Weights of a small transformer language model.
Size: 15 layers, width 384, 4 heads of 128, MLP 1536 tanh GELU, vocabulary 2048, 31.1M parameters.
Training: a variant of Adam for these matrices, 627M tokens, 9562 steps.
Each number is 128 + 32 x the weight over the matrix's rms, rounded and kept within 0 to 255. Layers, rows and columns count from 0.

# layer 7 MLP up, 1536x384, rms 0.0307, rows 1111-1179, columns 48-95
[[130  88 122 112  89 137 111 124 162 141 117 151  93 162  53 160  83 173 146 144  96 152  97 141 146 132 168 123 167  98  97  89 139 141 148 140 109 140 183  69 212 112 103 123 117 163 132 169]
 [104 133 144 167 156 124  73 150 197  98 170 160 170  99 105 126 136 128  91 163 110 118 128 133 103 144  94 177 131 168 124  83 112 103 137 128 151 155  76  91 138 125  76 139 112 124 116 131]
 [102 137 147 109 116 131  87 156 169 126 127 131 132  95 127 144 187 186  97 120 144 154 152 121 143  69 205 117 148 146 185 128 110 136 109 140 218 155 152 146 147 153 133 149 132  99  65 119]
 [114 129  99  97 143  97 102 130 137  91 145 140 129 138 117 171 208  86 177 118 121 142 117  86  92  70 157  99 175 173  91 157 151 168 131  98 107 157 178 111 155  99 114 104 103 159 148 116]
 [132 104 104 159 154 189 149 145 141 159 166 129  70 163 166  85 163 145 120 103 130 119  99 130  86 121 160  93 185 129 169 144  95 143  81 134  93  84  78 118 145 114  88 108 111 126 121 131]
 [ 97  94  83 124 156 162 152 130 125 112  90 134 108 121 131  70 126 192 156  52 158 176 201 148 100  69 205 108 141 136 146 159 109 117 132 163 110 150  46 134 120 176 152 114 124  86  53 147]
 [121 126 106 214 127 134  65 124 189 162 164 135 119 110  91 132 135 136 145 108  76 191  94 158 117  92 123  62  91 143 191 149 152 129 104 125  96 139 169  89 186 143 118 106  91 154 128 139]
 [135 112 178  55  68  99 129 129 133 183 115 124 114 147  99  87 118 125 109 122 160 103 123 166  94  86 126  75 135 158 133 135  85 159 119 133  93 152 142 106 167 103  63 128 187 108 188  76]
 [129 110 140  79 102 166  86 128 141 133 119 140 107 101 148 164 153 132 128 143 132 163  94 164 128 132 146 138 108 124 134 130 141 136 144 128  80  88 110 127 165 129 165 118 138 131 125 124]
 [132 137 105  51  89 160  84 161 109 121  60 132 128  92 146 180 172 136 155 178 129 117 134 147 141 142 167  70 156 140 167 102 162 111 147 102  92 116 148 121 164 145 136 132 135 143 115  98]
 [100 131 131 142 118 125  90 126 174  76 106 118 124 138 121 170 134 110 142 132 114 112 174 133 127 119 134 131 112 129 140  88 137 121 108 120 175 176 179 130  85 148 101 132 135 150 187 135]
 [129 130  55 106 140  62  67 123 119 144 106 155  83 115 179 125 121 161  89 167 107 101 101 156 109 148 124 169 140 119 128 178  78 110  81 118 106  73  98 106 145 174 139 133 130 118  91 122]
 [104 124 138 149 149 162 151 207 130  92 153 126 120 153 119 137 113 104 134  68 124 118 125 121 131 148 162  83 184 151  94 197 141 112 113 106  78 164 140  69 145  66 160 116 136  73  92 156]
 [111 123 112  83  86 161 173 118 146 127 107 152 125 194 160 149 124 122  98  93 128 138 146 139  97 104 121 126 167 133 130 170 146 136 117 121 111 142 154 110  86 124 144 117 168  99 123 123]
 [ 86  96  96 154  86 114  98 125 147 110 140 132 148 127 146 135 130 119 162  83  69 132 127 129 126 134 174 127 158 170 172  16 106 113  91 158 176 123  91 108 112 124  85 149 115 163 115 153]
 [142 109 150 109 106 155 148 126 153 167 108 150  84  59 136 151 171 215 141 104 165 145 145  81 125  87 173  76  62 128  74  88  81 138 129 119 133 147 136  98 126 139 152 135  97 105  99 135]
 [106 153 165 112 120 122 153 116  51 178 107  92 130  76 126 112 170 131 129 183 151 139 114  99 125  76 123 102 167 133 108 144 100 112  71 132  91 112  88 118 139 107  72 144 135 165 129 150]
 [118 152 141  96 124  98 123 155 101 158 113 142 129 111  77 176 117 116 143 120 131 146 118 107 141 114 146 142 101 101  98  93 108  81 123 127 158 111 132 107 146 160  81 126 161 125 167 127]
 [120 113 192 130 122 118 124 171 176 109 156 166  70 170 162  78 150  78  98  45 140 177  85 118 119 115 159  75 138 167 165 125 207 145 133  99 145  57  89 118 139 155  73 152 159 142  95 175]
 [134 109 174 122 133 142 113 174 170 122 116 148 138 131 103 144  91  82 129 108 171 154 147 115 113 103 111 103  25 120 135 109  91 180 123 131 199  80  87 163  77 114 136 135 156 112  58 124]
 [121 160 120 163  96 106 111 122 138  97 193 154 114 129 135 109 128 108 198 138 139 117 129 156 162 102 172 130 162  96 166  97 116 203 192 136 117 104  84 112 105  95  98 127 180 144 157  79]
 [132 150 144  79 186 157 160 103 112 139 111 129 128 123 159 113 138 144  91 156  99 103  88 125 136  78 177 134  93 102 125 144 126 169 188 101 108 108 125  98 121 146 137  52 124 102 115 109]
 [103 129 101  77 151 130 110 123  95 130 163 105  81 137 129 130 150 159 161 162  98 124 142 110 119 147  83 181  92 163 134  98 144 163 158 110 173 133 187 132 169 129 133  76 111 145 112  79]
 [125 160  76  72  90 152  89 117 169 114  94 125 111 102 188  99  74 196 200 132 149 116 137 127  93 154 164  63 151 158 132 109  73 156  90 149 105  73  86  72 105 114  39  81 115 147 166 124]
 [118 124 132 213  92  97 119 103  89 153 126 154 153 176 108 152  89  77  95 151 110 104 175 126 104 117 151 115 133 142 154  84  82 117  98 152 116 167 132 139 146 174 102 104 162 109 190  97]
 [125  83 107 132  71 146 104 159 109  52 185 150  89 119 169 169 161 170 213 179 116 120 157 228  81 148 139 161 123 139 114  69 118 125  62  83 117 122 162 106 113 141 141  85 164 165 150 162]
 [122 106  79 125 170 105 112 133 145 162 126 133 144 136 175 167  92 162 116 150 178 164 127 156 169 126 145 132 126 140 135 182  73 150 138  67 134 137 130 147 184 101 168  56 156 123 126  65]
 [116  87 159  64 162 134 180 111 117 157 138 152 103 140 109  80 134 210 160 131 120 111 117 114  76 136 101 145 135 131 100 104  99 137 139 137 126 148 116 125 188 125 180 105  88 101 131 104]
 [ 95 127 176 195  58  66 180 109 178  61 158 126  98 122  92 126 122 157 138 109 118 200  82 197 162 138 115  76 159 135  98 139 111  79  98 132 111 106 160 138 132 106  76 123 124 130 110 163]
 [141  90 159 114 159 151  94 125  82 159 183 173 118 120 144 124 135 184 170 101 125 182 111 213  99 106 196 126 122  94 110 111 222 141 140  97 101 158 155  87  80 137 145  93 121 114 170 147]
 [134 104  47 149 143 157 118 121 142  56 105 172  92 149 118 156  94 186 207 175 115 149 126 163 126 150 160  93 136 144 123  73 120 112 164 168  83 132 139  94  61 173 109 125 121 120 149 137]
 [124 139 143 116 167  79  64  81  88 138 164 144 129 105 110 154  98  89 160 160  64 129 130 162 130 123 190 162 162 150 134 112 119 181 155 106 133 127 139 126  82 158  92 124 181 145 111 146]
 [125 136 126 145 135 143 114 150 136 104 158 111  80 123 123 157 142 116 131 161 110 136 106 105 121 135  84 170 134 123 122  84 133 134 137 131 148 161 111 114 138 156 103 114  88 150 130  61]
 [140 133 123 119 159 132 135 123 129 128 158 147 172 118 108 130 158 150 218 156 153 140 132 118  89 172 100 120 115 126  65  41 177 145 140 138 107 140 131 123  99 126 157 103 133 106 168 163]
 [113 104 131 114  76 145 118 146 139 108 153 144  95 168 148 125 166  77 141 137  67 184 114 109 103 165 126 127 131 117 150 167 145 128 101 117 137  94 129 169 113 122 138 105 108  90 153 114]
 [ 95  57 156 156  83 115  53 103 195  83 133 212  89 179 147 144 135 117 155 124  77 157 144  87 137  68 178  85 130 135 156 131 150 125  80 136 192  67  94 118 139 204 105 117 104 150 105 132]
 [116 123 126  94 151 137  92 103 114 139 133 110  60 131  99 152 185 123 169 118 169 152 146 156 146 108 122  99 121 160 136 146 134 144 111 195 128 117 140 128 192 153 130 117 114 140 139 134]
 [120  99 124  87 102 110 166 133  84 107 127 161  97 153  65  82 166 135 141 133 112 158 169 136  79  93 129 109 125 119 122 121 171 115 128 191  64 128 157 113 141 135 149 116 131 139 172 138]
 [128 126 138 190 118 148 119 145 134 135 156 150 175 134 100 142 131  72 122 106 122 150  66 154 143 162 108 149 142 126  98 163 150  92 101 166 169  93 142 121 141 108 134 122 140 115  75 150]
 [120 151 174 126 153 145 164 125 108  91 123 153 140  98 122 112 131 120 126 154 168 116 128 165 112 137 123 146 117 107  93 115  98 198 140 130 115  88 176 158 120 103 144  96 140 145  98 116]
 [114 143 166 106 133 115 109 137 129 153 172 177 129 123 113  85 130  74 120 137 101 135 124 174 132 110 141 120 100 177 118 108 172 145  92 163 167 102 147  55 163  75 123 130  82 126 128 133]
 [ 94 124 180 166 142 149 164 164 139 176 105 152 140  64 108 180 115  67 117  89 172 161 135  81 144 110 180  98  97 119 125 105 168 162 174 111 109 146 136  77 131 158  96 108 119 116 124 124]
 [109 129 117 156 123 182 154 136 143 108 119 130 152  91 150 207 177 154  99 146 116 141 147 113  97 121 108 107 126 133 107  79 134  97 109 143 177 127 148 124 134 111 104 133 124 111  84 125]
 [ 81 114 170 101 121 203 138 117 168 101 108 105 152 171 169 150 121 118 104 131 175 132 115 114 134 104 158  54  88 146  93 150 128 145 115 170 102 117 122 116 100 138 175  48  86  87  76 148]
 [104 130 132 103  76 214 145 180 222  93  93 203 136 146  73 199 143  95 117 149 123 148 123 106  99 130 123 177 119 185 138  65  87 135 153 140 129  93  91 167 116  87 145 139 119  73  52 132]
 [142 150  84 180 118 147 121 149 103 176 120 144  80 131 157 103 127 104 169  63 130 171 117 165 111 111 145 115 128 141 143  55 158 194 143  90 102  48 101 144 101  79 125  69 131 150 111  81]
 [112  53 119  89 110 183 155 117 147 101  96 105  84  86 188 131 175 141 170 164 104 136 136 188  65 126  75 142 124 181 126 136 159 144 175 145 104 129 181 116 184 100 126  59 141  76 140  95]
 [132  95 155 158 135 145 157 100 170 163 178 123 184  99 135 134 103 173 108 126 104 146 148 130  69 140 156 141  94 177  62 194  94 126 167  95 159  84 123 110 204  91 126 117 169  96 103 191]
 [124 127  99 127 121 141 127 172 118 137 111 146 118 148 133  88 175  88 113 139 117 120  85 160 106 124 142 123 120 127 142 144 118 107  95 142 115 131 122 175 115 105 153 126 125  92 112 118]
 [137  98 114 136  81 131 155 126 121 127  85 127 141  83 144 125  94 167 130 118 120 117  88 121 108 124 137 126 149 173 109 157 132 108 134  49 107 157 212 161  87 173 152 154 153 180 124  95]
 [144 101 128 175 115 144 104 131 103 170 157 112 114  65 127 120 129 141 133 144 102 115 102 176 126  92 154 105 139 127 151 145 129 177 140  97 144 151 115 113 105  84  80  95 131  89 135 133]
 [ 87 102  46  21 147 157 143  81 147 123 138 128  99 203 175 122  64 144 151 113 108 110 111 158  56 127 129 138 150 189 134 104  78  63  78 136 126 109  97 125 116 199 141 113  51 128 146 105]
 [112  47  67 143 124 170 166 145  98 185  72 159  80 107 150  97 105  99  69 152 108 140 144  70 138  83 149  58 213 129  77 168 163 152 166  60 120 135 113 106 106 130 138  67 119 118 101 140]
 [131 145 127  90 177 102 181 158 110 139  95 197  82 138 110 141 118  93  59 137  44 176 121 143 144 172 112 140 108 152 151  85 148 138 121  94 137 110 135 157  85 161 139 135 103 142 158 160]
 [106 135 105 116 156 166 127 170 128 114  40 129 163 126 155 158 151 142  59  99 125 173 149 137 121  85 157 101 144 150 201 123 136 116 103 145 132 161 156 121 161 124 126 124 128 156 142  82]
 [107 157 151 172 199 167  58 145 118 122 139 105  66 176 178 108 133 132 115 143  65 162  95 153 100 120  85 156 182 138 147 142 131  81 141 103 132 126 137 111  65 137 112 159  94 111 159 125]
 [130 118 129 150 135 213 103 152  98 134 171 182 147 176 177 105 143 153 203  65 165 151  74 162  84 120 142 142 113 164 135  77 209 133 182 135 135  60 139 135  88 105 109 109 149 169 150 128]
 [104 124 130 115 110 103 117 136 151 120  92 142 112 126  87 126 138 157 139 180 134 135 141 114 106  91 121 110  93 123 113 100 145 138 126 105  96 153 110 116  79 126 117 110 157 129 143 124]
 [107  88 137  82  97 144 132 130 186 123 177 175 106 187 101 147 166 117  66 155 101 218  77  88 124  73 134 127  99 144 154 158 115  97 121  85 115  71 156  43 140 118  58 110 132 122 111 140]
 [124  75 130 120  80 130 129 129  95 144 105 112 104 150  97 194 212 147 150 191  74 127 164 218 110  93 147 132 145 182 102  44 129  83  84 245 107  87 146 127 145 154 148 116 163  70 144 145]
 [158  72 128 100 105 191 108 114  99 181  89 136 119 166 135 124 137 104 132 108 186 131 120 160  80 123 156 118  95 102 111  93  87 121 108 146 131 101  91 144 127 151 144 121 116 137 110  91]
 [118 108 140 125 142 199 105 145 175 117 133 109 159 111 126 130 112 105 123 126 110  95 106 196 122  89 143  95 106 117  98 127 115 188 130  98 107 146 109 109 117 123 138  91 136 130 110 113]
 [103  82  91 119 158 172 197 155 109 114 141 157 127 102  98 118 109 113 131 134 105 143  88 140 132 129 103 175 156 150 134 116 197 161 180 136 127 133  85 122 143 123 176  53 131  95 137  91]
 [109 112  98 101 106 171  91 126 165 107  91 149 114 160  83 139 103 139  43 178 132 147 180 124 122  98 140 158  62 164  96 113 119 129 106 161 145 168 221 116 182 154  68 121  74  86  95 116]
 [129 130  47  70 132 181 136 150 144 149 161 102 100 130 112 131 129 119 104 115 116 168 140 166 154 129 155 144 122 143 193 154 154 111 100 163 120 100 110  64 150 121 116  86 147 149 188  78]
 [122 125 152 139 114  89  74 128 132 156 109 141  83 109 116  99 120 140 148 128 118 120 135 184 102  44 152 156 102 175 151 140 115 107 169 106 101 106 127 144 143 155 163 129 140 103 155 136]
 [121  98 137 131 137 123 109 124 153 137 159 144 146 113 136 116 156 149  90 193  78 182 144 147 113 140 133  94 118 162 125  94 169 130 127 148 182 136 137  63 168  96 108  99 158 146 150  98]
 [108  67 156  86  85  99 133 146 106 150 164 154 133  84 145 142 123 171  95 143 107 124 209 131 137 147 130 131 109  95 119 122 105 150 102 114 146  93 167 106 121 135 130 101 170 120 114 125]
 [ 99  79  70  82  99 140  90 128 127 140 124 124 121 123 123 146 169 179 123 186 165 141  80  90 137 136 153 188  90 148 122 131 126 121 112  98 150 118  61 126 121 164 145 111 141 128 128 105]]
# layer 7 MLP down (transposed), 1536x384, rms 0.0281, rows 1111-1179, columns 48-95
[[181 143 139  54 153 157 143 113 141 163 149 135  98 181 103  95  81 128  82  83 148 156  98  91 172 182 106  74  77 174 151  72 159 114 124 169  63 205 113  82 161 113 154 112  95 148  98  64]
 [137 187 185 111 157 140 146 201 176 137 109 116 172 101 135 146 129 137 186 132  83 142 126 122 144 189  98 125  92 135 139 154  73  99 147  74 108  80 136 156  77 147 119 102 159 171 102  81]
 [154 136 144 145 123  97 132 123 102 141 151  95  85 129 110 159 159  90  88 147 140 115 149 112 199 130  94  78 134 109 176  92 115 164 112 147 138  99  97  90  96 126 126 139 160 104 134  50]
 [153 149 149 116 127 108 141 104 127  90 115 128 134 100 181 111 137  76 144 108  94 140 150  97  99  94 121  96 168  99 118  99 148  91 146 166 169 192 154 159 142 157 137  73 179 140  67 130]
 [133 182 166 160 138 148 119  94 119 163 128 141 188  89 101 116 148 119 108 125 134 122 101 121 118 111 153 141  97 155 120 132 168 172 174 109 111 150 159 136  82 187 122 140  80 109 138 108]
 [138 155 117 127  91 140  83 164 123 165 152 173 141 108 123 151 117  54  92  75 165  81 115 126 151 133 127 102 142 106  95 146 160 160 128 133 114 144  95 131 143 184 133 140 106 176 117 170]
 [ 73 155 161 105 115 127 127 117  95 157 127  96 117 155 145  99  58  85 131 129 141 135 112 148 135 179  79 146 154 112 135 112 100 115 125 121 137 129 144 105 114 152 157 131 100 163 122 118]
 [125 112 160 133 135 165 120 105  79 152 132 190 150 130 110 128 110 139 129  81 136  91 139 134 109 134 103 123 144 155 138 132 107  72 121 120  92 138 110 138 109 176 146 120  84 142 101 100]
 [139  81 109  83  80 204  42 222 180 168 116 195  74  75 144 213 130 109  96 102  97 162 110 200 136 140 172  59 100 137 145 144 138 150 144 100 128 104 119 133 130 171 129  64  94 126 105 137]
 [110  72 117 178 168 111 139 106 122  85 105 126  90 177 137  95 115 210 130 124  95 107 135 128 124 149 108 155 124  93  84 101 128 116 120 120 129  80 107  84  91 158  87 149 125 109 153 164]
 [121 116 149 126 142 142  94 148 172 107 149 130 135  84 160 125 145 124 129 110 151 140  71 154 123 180 120  93 134 131 136 174 137  89 163 147 120  99 160 122  96 117 101 109 156 149 115 104]
 [ 93 134 161 147 147 164 163 118  99 125  96 124 125 148 126 139 123 137 163 118 104 144 143 118 116 118 142 107 142 126 114  73 132 128 122  90 124 122 130 132 137 105 125 131 101 140 163 118]
 [122 123 139 147  79 140 120 189 144 118  99 109  65 149 106 119  49  82  63 135 139 104 136 126 121  68 158 144 101 130  73  69 118 106 134  68 125 108 123 143  93 129 100 155 143 124 106 166]
 [134 153 110 139 131  96 145  81 114 167  90 134 140 105 138 110 140 136  94 138 129  90 166 104 114 162 111 116 131 120 120  94  66 136 164 115 100 167 110 120 110 154 151 145 188  94 108 106]
 [122  99 150 111 113 127 116 180 142  49 141 146 117 151 177 161 133 184 159 110 148 114 131 133 124 143 105 142 102 110 125 171  92 144  70  99  85 142 147 127 134 169  97  73 101 125 181 130]
 [119  93 123 145 103 103 153 157 189 130 144 117 122 225 141 115  77 100 109 160  85 125 135 162 137 100  56 145 141 169 108 134 161 108 124 125 119  59 107 120 127 141 123  97 169 150 147 161]
 [111 115 118 131 115 126 152 156 171 162 152 181 147 135 139 106 143 142 129 127  86 113 129 164 114 142 125  89  64 159 153 162  99 146 174 138  82 134 157 109 162 110 134  89 152  63  61 129]
 [140 156 161  69 102  96 142  70 132 130 118 149 122  70 142 124 133 183 142 156 121 120 105 144 191 148 113 132 113 150 155 164 118 140 134 129 113 142 173 135 127 124 129 130 113 153 111 144]
 [138 102 132 150 162 174 214 128 172 151 107 134 189 215  67 212 199  92 126 101 117 107 178 147 140  70 114 113  96  96  92 138 118 231 172 116  79 188  35 154 161  94 164 184 175 146 149 138]
 [164 124  31 160 145  74 163 105 118 133 103 119 104 156 136 128 141 111 150 161 132 107 125 159  42 146 181 138 121 145 124 122 116 129 101 171 101 159 105 143 115 140 132 120  98 131 149 125]
 [128  93  85 128 107 105 150 153  56 169 105  66  82 149  74 139 120 101 101 154 136 156 129 111 171 171  79  97 156 143 147 169 128  87 110 134 127 143 160 153 156 180 152 118 103 101 147 140]
 [152 107 148 138  66 138 114 121 155  59 150 168 152  53  81 130 149 178 147 155 130 123 131 136 149 142 132 111 152 161 122  99 148 154 160 119 141 157 138 128  86 157 123  99 177 164 141 124]
 [137  96 161  99 172 141 157 128 160 163 161  68 106 103 172 117 142 156 142 118 152 140 112 144 107 156 135 124  98 142 126 158 128 101 150 152 103  80 153 149 115 144  58 160  98 142 109 126]
 [ 50 160 120 132 135 156 156 110 136 119 102  71  70 135 149  76 120  90 108 179 174 100  74 145 156 138  76 159 120 115 135 178 157 127  93 120 158  97 116 115  80 182 124 149  49 181 115 124]
 [ 94 147 104 196 123 127 167 177 101 133 167  97 120 156 116 162 161 116  89 182 101 146 124 182  89 152  90 183 137  90  67 119 112 140 103 116 127 120 123 122 119 130 113 160 118 161 126 125]
 [143 174  61  96 151 118 130 127  77 199 137 168 146  46 172  85 143 176 106 196 123 184 124 150 161 150 114 165 105 178 128 146 109 149 192  91 149 103 174 123  92 116 157 119 105 128  92  83]
 [129  77 170  96 130 175 127 120 167 150 208 151 169 130 149 124 167  97 118 202 147 109 112 126 161 137 118 135 143  90 105 136 187 110  99  52 129 124 137 123  95 126 123 221  72 190 124 126]
 [103 171 145 182 110 133  68 171 178 102 101  59 115 111 145 124 121 115 100 121 116 133 138 165 150 131 134 121 111 140 113 111 149 128 146 173 120 170  99  91 177 167 114 134 126 177 131 147]
 [120 169 146 133 101 135 160 148 114  94 178  82 176  32  99 146 174  55 126 135 150  97  67 119 176 110 108 113 113 160 164 203 138 161  63  95 124 142 152 145 166 201 145 169 103 125  65 180]
 [102 142  81 160 170 148 109 131 113 125 140 109 113 168 130 112 126 118 128 126 159 138 109  81 118 128 132 108 102 134 141 130 152 157 112 160 120 105  95 107 130 138 155 130 120 103 102  83]
 [113 154 117 125 114 164 106 142 119 141 117 170 106  71  72  88 109  86  80 135 125 147 121 105 139  80 146 163 124  42 174 160  82 161 189 162 171 105 108 163 124  74  46  49 150 165 122 157]
 [141 177 118 117  77 151 107 196 156 166 109  83 201 182 124 138 114 182 112  67 133  89  60 131 122 106 150 146 108  96 117 107 104 166  78 191  80 139 122 131  98 190 164 108  42 106 111 119]
 [ 95 137 172 133 137  93 147 145 113 140 143 137 137 146 126 149 113 123  78  74 172 137  85 115 152 138 138  86 136 135 139 162  85 163 109 145  84  32 110 148 152 138 130 108 169 120 121 128]
 [126 111 198 150 111 168 162 180  79 140 110  94 170 106  94  71 133 142 140 123 105 116 128 160 165  79 162 119 154  91 138 144 139 157  98  98 171 101 138 137  95 156  86 120 168 169  92 127]
 [180 149 150 186 144 106 231 146 140 144 193 121  97 165 118 140 132 115 151 149 130  84 120  61 178 118 122  78  97  81 106  88 104 125 172  69 111  93 153 112 145 128  58 185  51 200 143 148]
 [ 51 119  98 137 130 132 142  96 129 133 116 131 131 108 109 137 141 130 120 159 128 124 150 122 141 144 125 131 141 158 120 131 117 113 165 133 124 123 161 144 129 134 152 122 139 117 113 131]
 [ 80 129 129 105 146 130 139 110 112  66 122 120 136 145 140 110 109 107 142 146 120 152 106 115 148 162 123 155 144 135 119 135 130 116 104 135 155 148 116 114 130 140  91 141  90 156 121 118]
 [119 135 142 154 140 127  97 100 120 178 122 144 131 148 138 149  68 103  90 172 149 127  60 119 140 137 124 144 108 155 166 136 126 121 156  49 198 125 123 211 144 140  71 162 115 128  92 172]
 [118 118 117 123 158  96 185  85 152 113  89 138  87  95  93 136 149 147 125 125  72 131  99  97 234 103 105 134 122 102 114  96  96 204 110 178 152 178 111  49 159 129 121 138 147 164 124  33]
 [126 114  96 152  86 119  98 142 192 157 152 146 127 153 104 121 145 123 159 140 110 139 111  30 106 148 149 136 141 149 155 141 163  87 116 159 157 124 118 102 156 134  88 155 129 117 142 154]
 [127 150 158 123 126 146 195 100 143  90  75 173 159 121 136 109 151 135 148 116 145 172 106 126 144 128 112 150 130 150 110 172  76 180 156 105 147  99 155 185 137 168 159  88 128 168  90 138]
 [ 63 156 169  81 168 134 111 121 114  91 137  93 125 130 112 158 115 141 123 112 131 145  71 128 145 132 152 133 167 149 136 150 207 108 116 134 106 105  81 101 115 103 102 146 154 197 196 114]
 [ 91 134 110 195 151 156 145 102  90  86 161 136 172 132 152 173 105 115 159 129 126 125  86  96 118 131  96 171 137 112 104 190  79  79 126 153 105 158 148  62 189 119 136 129  99 145 140 111]
 [156 125 110  90  66 150  93  32 106 128 158 127 116  14 107 133 108  85 119 130 149 141 142  94 129 168 108 154 115 136 177 164 142 106  81 106 121 151 108 122 157 197 149 132 113 126 175 161]
 [159 143 142 126 128 155 121 151 179  83 127 169 211 138 102 121 139 102  96  74 124 141 150 187 139  69  82 185  60  92 105 144 109  95 157 201  99 136 166  79 110 114 183 168 126 120  58  98]
 [145  85 116 127  93 129 105 155  86 100 124 124 116 119 105  86 128 125 136  62  93 136  91 143  64  65 112 166 151  69 147 158 207 140  99 125  85 131 118 162 101  89 128 123  74 181 143 118]
 [148 115 166 154 122  99 166 132 143 134 173  58 159  87  88 167 128  87 116 105 169 151 180  95 176  98 190 137  93 124 169 125 118 106 152 106 102 164 127 108 103 144  78 146 178 146 170  97]
 [141 168  74 141 148 141 175 126 156 130 169 114  98 100 113 173 132 138 116 165 125 115  91 172 143  89  49  70 108 123 156  42  69 145  98 137  92 128 130 163  85 104 177 137  99 164 151 157]
 [139 137 130 116 120  98 146  99 139 133 160 134 155 104 124 154 122 127 112 110 154 120 142 129 163 142 122 155 161  89 122 110 157 138 104 138 137 102 156 148 119 123 138 114 144 167 140 133]
 [157  97  82 109  92 109  83 118 106  90 124 134 139 115 146 172  94 161 119 116 115  92  78 175 146 154  78  93 136  69 135 142 185 115 222 109 163  95 111 155 114  95 148 137 133 146 105  83]
 [171 123 125 178 172 103 161 105 150 175 139 108  92 112 162 128 169 165 154 133 165 142  95 113 104  96 102  88  99  89 142 173 172 148 109  97  82 128 137 138 131 181 174  67 109  79  76 144]
 [  0 101 108 119 110 146 123  95 112 136 136 147 126 130 123 132 132 116 133 130 115 154 135 127 108 130 143 132 130 117 140 112 127 107 109 122 147 127 131 123 120 148 119 120 126 132 128 123]
 [148 149  97  96 145 156 178 155  94 165 122 135 106 204 161 112 172 162 153  87 114 139 139 154 169 146 125  98 107  68 101 180 235 145 139 101 134 148 140  81  93  70 136 168  92 145 113 149]
 [127 165 145  83 150 132 181 111 216 114  92  66 153 142 187 159 130 156 136  81 190  94 144 117 167 118 114  39 133 127 124 130 113 176 187 123 160 129 122 142 181 127 140 120  70 103 131 158]
 [134 145  86 103 112 131 144 105 123 149 132  96 163 138  81 105 159 116 159 133 114  93 140  96 192 108 135 124 136 120  90 131 134 150 122  79 124 108 142 125 136 164 118 188  91 145 131 149]
 [114 144 126 171 168 131 146 150 141  92  19 135 138 151 162  96 185 104 117 127 112 131 163 134 114 164  78 156 144  51  58 120 113 117  96 109 126 180 128 104 171 179 187 119 116 119 110  78]
 [180 102 128 136  95  76 100  93 137 165 130  98  94 110 177 118  70 100 129 122 190 175  85 111 162 101  67  91 143 147 125 110  74  96 114 156 144 139  86 131 163 181 119 150  94 136 147  87]
 [139 104 155 113 169 131 159 157  93 157 139 152 137  95 137 119 165 164  84  97 127 133 109 149 120  85 111  91 102  99 158 119 152 108 143 130  96 139 165 146 112 122 108 147 100 156  77 165]
 [102 129 142 184 176  99  76 227 134 112 112 124 152 100 193 186  92 125 139 147  88 106 196  79  93 144  87  71 162 146  76 150 171  91 105 147 161 194  58  79 132 127 164 154 114 173 135  88]
 [164 127 119  81  96 206 140 108 143 183 187 129 122  52 148 107 121 134 123  89 122 168 118 107 150 154  80 182 103 128 131 161 128  69 121 129 227 136 161 187  67 143 123 195  97 179  86 152]
 [134 160 175 143 154 133 159 124 187 178 136 147 124 128 138  89  94 172  72 127 104 106 190 110 172 133 136  72 130 121 129 138 112 135 106 150 138  88 154 159 111 166 130 131 119 158 134  93]
 [ 99  92 130  97 103 150 110 122 124 122  83 141 128 147 159 113  98 146 114 161 129 148 138 134 153 158 152 112 139 148 152 100 152 105  84 147 188 143 149 188 160 161  91 153  83 145  91 102]
 [164 213 187 146 106  80  14 149 159 105 151 115  87 211 168 127 209 141 151 116 143 131 163 107 152  63 168 130 129 121 115  95  91  56  26 117 131 122 170 125 130 177  26 206 135 158 130 191]
 [146 228  92 114 207  71 154 170 107 160 125 102  83 147 205 138 201 139 106  52 160 175 145 139 121  77 172 112 135  89 153  38 186 119 208  84 136 153 145 102 100 133 140 134 116 157  87 125]
 [159 134 180 145 161 154 134 160 136 139  90  65  82 183 122 145 155 123 115 112 161  96 159 177 118 142  65 128 155 189 101  94  90 130 165  99 137 126 136 140 128 155 145 144 148 117 125 117]
 [125 110 101 135 105 130 162 128 118 189 112 152 193 104  90 130 123 109 135  92  87 120 128 139 164 175 102 107 175 124 114 148 106  87 137 123 101 128 133 107 151  80  89 118 153 140 129 146]
 [156 147  81 118 104  91 155  95 178 107 172 145 129 138 174 111 111 163 152 159 194 159  89  84 156 122 169 174  97 108 120 121 138 151 106 176 106 164  90 155 143  98 114 175 140  87 131 163]
 [143 101 140 168 111 111 101 130 167 116 154  82  90 131 123 192 115 104  85 151 119 175 128 173 109 127 188 154 124  98 124 116  24 176 137 125 150 121  97  62 168  85  93 109  91 127  91 155]
 [ 90 156 156 118 141 110 181 127 112 125 121 110 146 126 101 109 166 107 154 117 146 140  68 170 155 180 152 133 138  84 139 162 100 161 143 173 117 185 173 137 130 140  91 162 127 128 191 133]]